From a checkpoint of a small transformer trained on Wikipedia.
Training: a variant of Muon for these matrices, 12580 steps.
Each number is 128 + 24 x the weight over its row's rms, rounded and kept within 0 to 255. Layers, rows and columns count from 0. Numbers have three digits each. The size before them is the row's rms in percent of the matrix's.

# down: layer 7 MLP down (transposed), 512x128, rms 0.0787, rows 345-355, columns 0-127
# up: layer 7 MLP up, 512x128, rms 0.112, rows 346-355, columns 0-127
down345 100:095135137138119124070160118127195133070111118114102127126174121130139127114112139172148123157105147140125143146102108102159131139127128144153140098143146147136118100130074166125128113147123102097120113146144127149079186090140126107116102166128150095112133114138099169100182121126106092132107130128154180111114114114189110089155136119151125113098107091118120139137126150106139131112120
up346 091:117123153141136132121151097144122149136135136143142113113081100178121136145131141138174112157120124139151092070115113139117152172165116159127109156164144067139093140098154118109105130097138125094108134098105125108091134142087159137076161182125137081100146125103118122130119144103135116131111098107102119121135098071128106110097146146140145143130155129123152185142125137098119124084146
down346 096:109117114125084121158159133131131164138101123136148113130133127146144144138153095113146121123074153116106125191157152125106143115115124099163132169149145167133133162103145147121099132143062150107106120118129147162091083097181156102115105121102137115129099108131083132120157149092115115141131158116106135120144126109122175118107166151186150119155126135096113118148106153176152157129114
up347 100:107170089111119148148116119150070092111087123119096149107116144159148110104153092063147119111100101119146136131140151087151102110100128097107147137106132123103107121119141130132145163134097119172101136141202139113143139153147157132124141123120116143149114098162146107133138141175114089162125169159156132093144137139148136120146151159105132114129086107093107110111132111169122088129131
down347 094:127139150120120163136126176146157116092161134086102105126162129056151138126188118153109116160091086168163113157093089131139138131150111102160146145106082140154158149126155115136150138142143146126151137131141111149122125136102097114134163136116134161099090142113116108124127124097171128100114124143104119130150140090162145145143129139103089119127135118164155072100133121113109098094108
up348 098:166120117166131121133108106153110131191136122141141113104136101107143081142139142135097137095130110133101176112100150107072145131100157168123119104110126121160083132062170147151124106167127109158133099116108116122131126129130133146098148161141110096133118143111137146101096117156126129136101149119143177119141147137185113087126142097107128167124145098105119119128116115134196103115108
down348 096:130127117143121111171112078122127131131138084142145127107140165138075131118130140128167138130134115088100080156149099113141168143128111137130145106127107137165163145090098112153121131128131122128153132072124187121144187129129106107080141115125162098086113156117091116146111111127085131118093122097102140140151131134130165116088132113085127137147165136102126123093128113158109125093077
up349 106:117127188145173132151157112140126145141134116144143161147113128122107127145145129047148132162129153129122142121122093086129146090125147098139124089129106119126100140169108138166096136170141130114117112109130106125111116129081152132111170117151114105101120126127155128119152108154138144127127102134177110132116150096106119152089079135147098083162185168121167110145149090136151124149103
down349 100:156139099101108108127141146153124102094093147131121067136136158105104101089139119145107134134117126159126117109091156160130123161119126147107157151088126136153156125100172138141153144138120157141124110073134096103118108120188132081108106078117129133152102127122101185115176077144114132150132141170105108129123119157135153122184101124131099131131136140142099091121143099140107134120154
up350 106:129121109128152133168152120136098104139175110164111120114104079121133122109150165149171083122152123115127149117146137123140124137179129111139127138150137094168150164124153114116171123135098118091125133131140095136109117107101156150127101101135144164091129161103150178123114130126113148115174089133175115104085161109117165118134135102109105101162110095102096103174140168134145116109094
down350 104:131130115125152131121151140095140155077112137116140139126055095106109121136094181101174103109136137131132103154060099104120137154118136143169137125147143165155110105107169103132124126099111103155091137117111090124089149091104139116143163127117134154147126118108142109060116117132128137133157148107143132112114157131140159125152113129096110118106103089119071167140121144164123129122107
up351 112:145090143106139135125107144125117114105056125120167134152162150127142113119092116140118136144137138133161126149118164096103142126112102096127158129161113162108087130113129092115176100124120096118134084056101162099141125084145128128089152167114104113190101159129112113104129147130134164142112138153118122060085128110117151150129150132114152106142144143107141115114136109125124113152149
down351 106:146151106122143117120104093109114122109107075140128179076105169132162142113158132131108135161148183091144105130118130121144127174060117091106127106134091100155131152148146128140103117170136150106147139094114101102170104100137141125084112106124127119116146120186159163106121124133130146121131148136140124108125076134154100128116106119138134182143114157120119128093158149109149112125107
up352 101:103131112108143142155123134114107119150138130103159092138087103110137134138130153091135141113141161116136114107152100128143126130163139084105114160136109115107132069130089110132104116133127136097136132118160119158122094108114117145120107123114100127073112149145128137167178146116103107130146100163129138106116226107128143192115154131134127181125127094145109117142146112121147176134078
down352 103:162128117112090184098107114134114164139130111141128077125159150111133105104124082158127157122155153118183166113138095133110166117167133116106144067114065139105141111141117136084143143115132146153143123133107103098109100069129136112143100120088136102153128145127088094144115089092142113090102115118101135104121115131134144105116113125138125111108123146106128128163123135158157091096132
up353 111:158107158079141129135136161156123149150117124113127146131116122160096121129119138109115100096134106121120117119078143056144150148145126166119149146117154154136169065092141100095114138138129136079149130120113076079143177134149192133101117117109129101097156113097123119147141140119130144116110126135121142134165122085115106138118098135108155140134138126130145152163117174109111121100077
down353 109:143095155109123150106136116106139145122130112147146174089120134158182125141163113117147126104099102103122107100164143140106099101151118118144135214103087149160120090112158122119144144143126119139156130081095118102113101103126174124150136162180134122109143137125073145139123154150105089156129104131139122149148127128097116115083111135123149160136113169095121084150166127128133124141128
up354 107:147174094142150131111150118140134141148136136139143083153114121112099110144124123144146128094105090070148130049116165124095141122130131084116160136140159119148133080106129142148138140102124142162153132126147123132095120123127142114162083130129103137120131101147135142145115111122129140143143118143108160145155132160139123091092178104139148127115138173115120102167160160192121171181151
down354 109:115142105138077125106125121168161127161121140149141137137119163156114149159147127174151123099144105107106118138147159107149137094112141133084121091136104152126131147138165151158177136121127186099110152161154141080138169145133118122160166140123137131133128116122157122191115073143099133132124110127114058152162130099086121132110144092111134083153126126135157112111106144137118126150125
up355 103:110099145143153123159129127104100116167096175145170133156135123093120150109127138105178082111104114133129158114112135110148160140120168118129117114142145147146137125125113144121100102117112115145156152170117114110106141156150143112145158104105155131096137108107090144155173126096124146077142073177140181120108124128146122190105147121142120164110108142149125119130171121134159120103072
down355 101:134117112090138166119145088107145102112138129135103146104120142105123114084192127114078137154113113086120125136103113083074122120120115162111125147067145139139142101105125135126172124136108149103103142102131092123162152119118161113175121120134170125164136113115130093120139114100142143114124128077122108163168168106139128089109152084179098096161123115147127115132131134144137145122110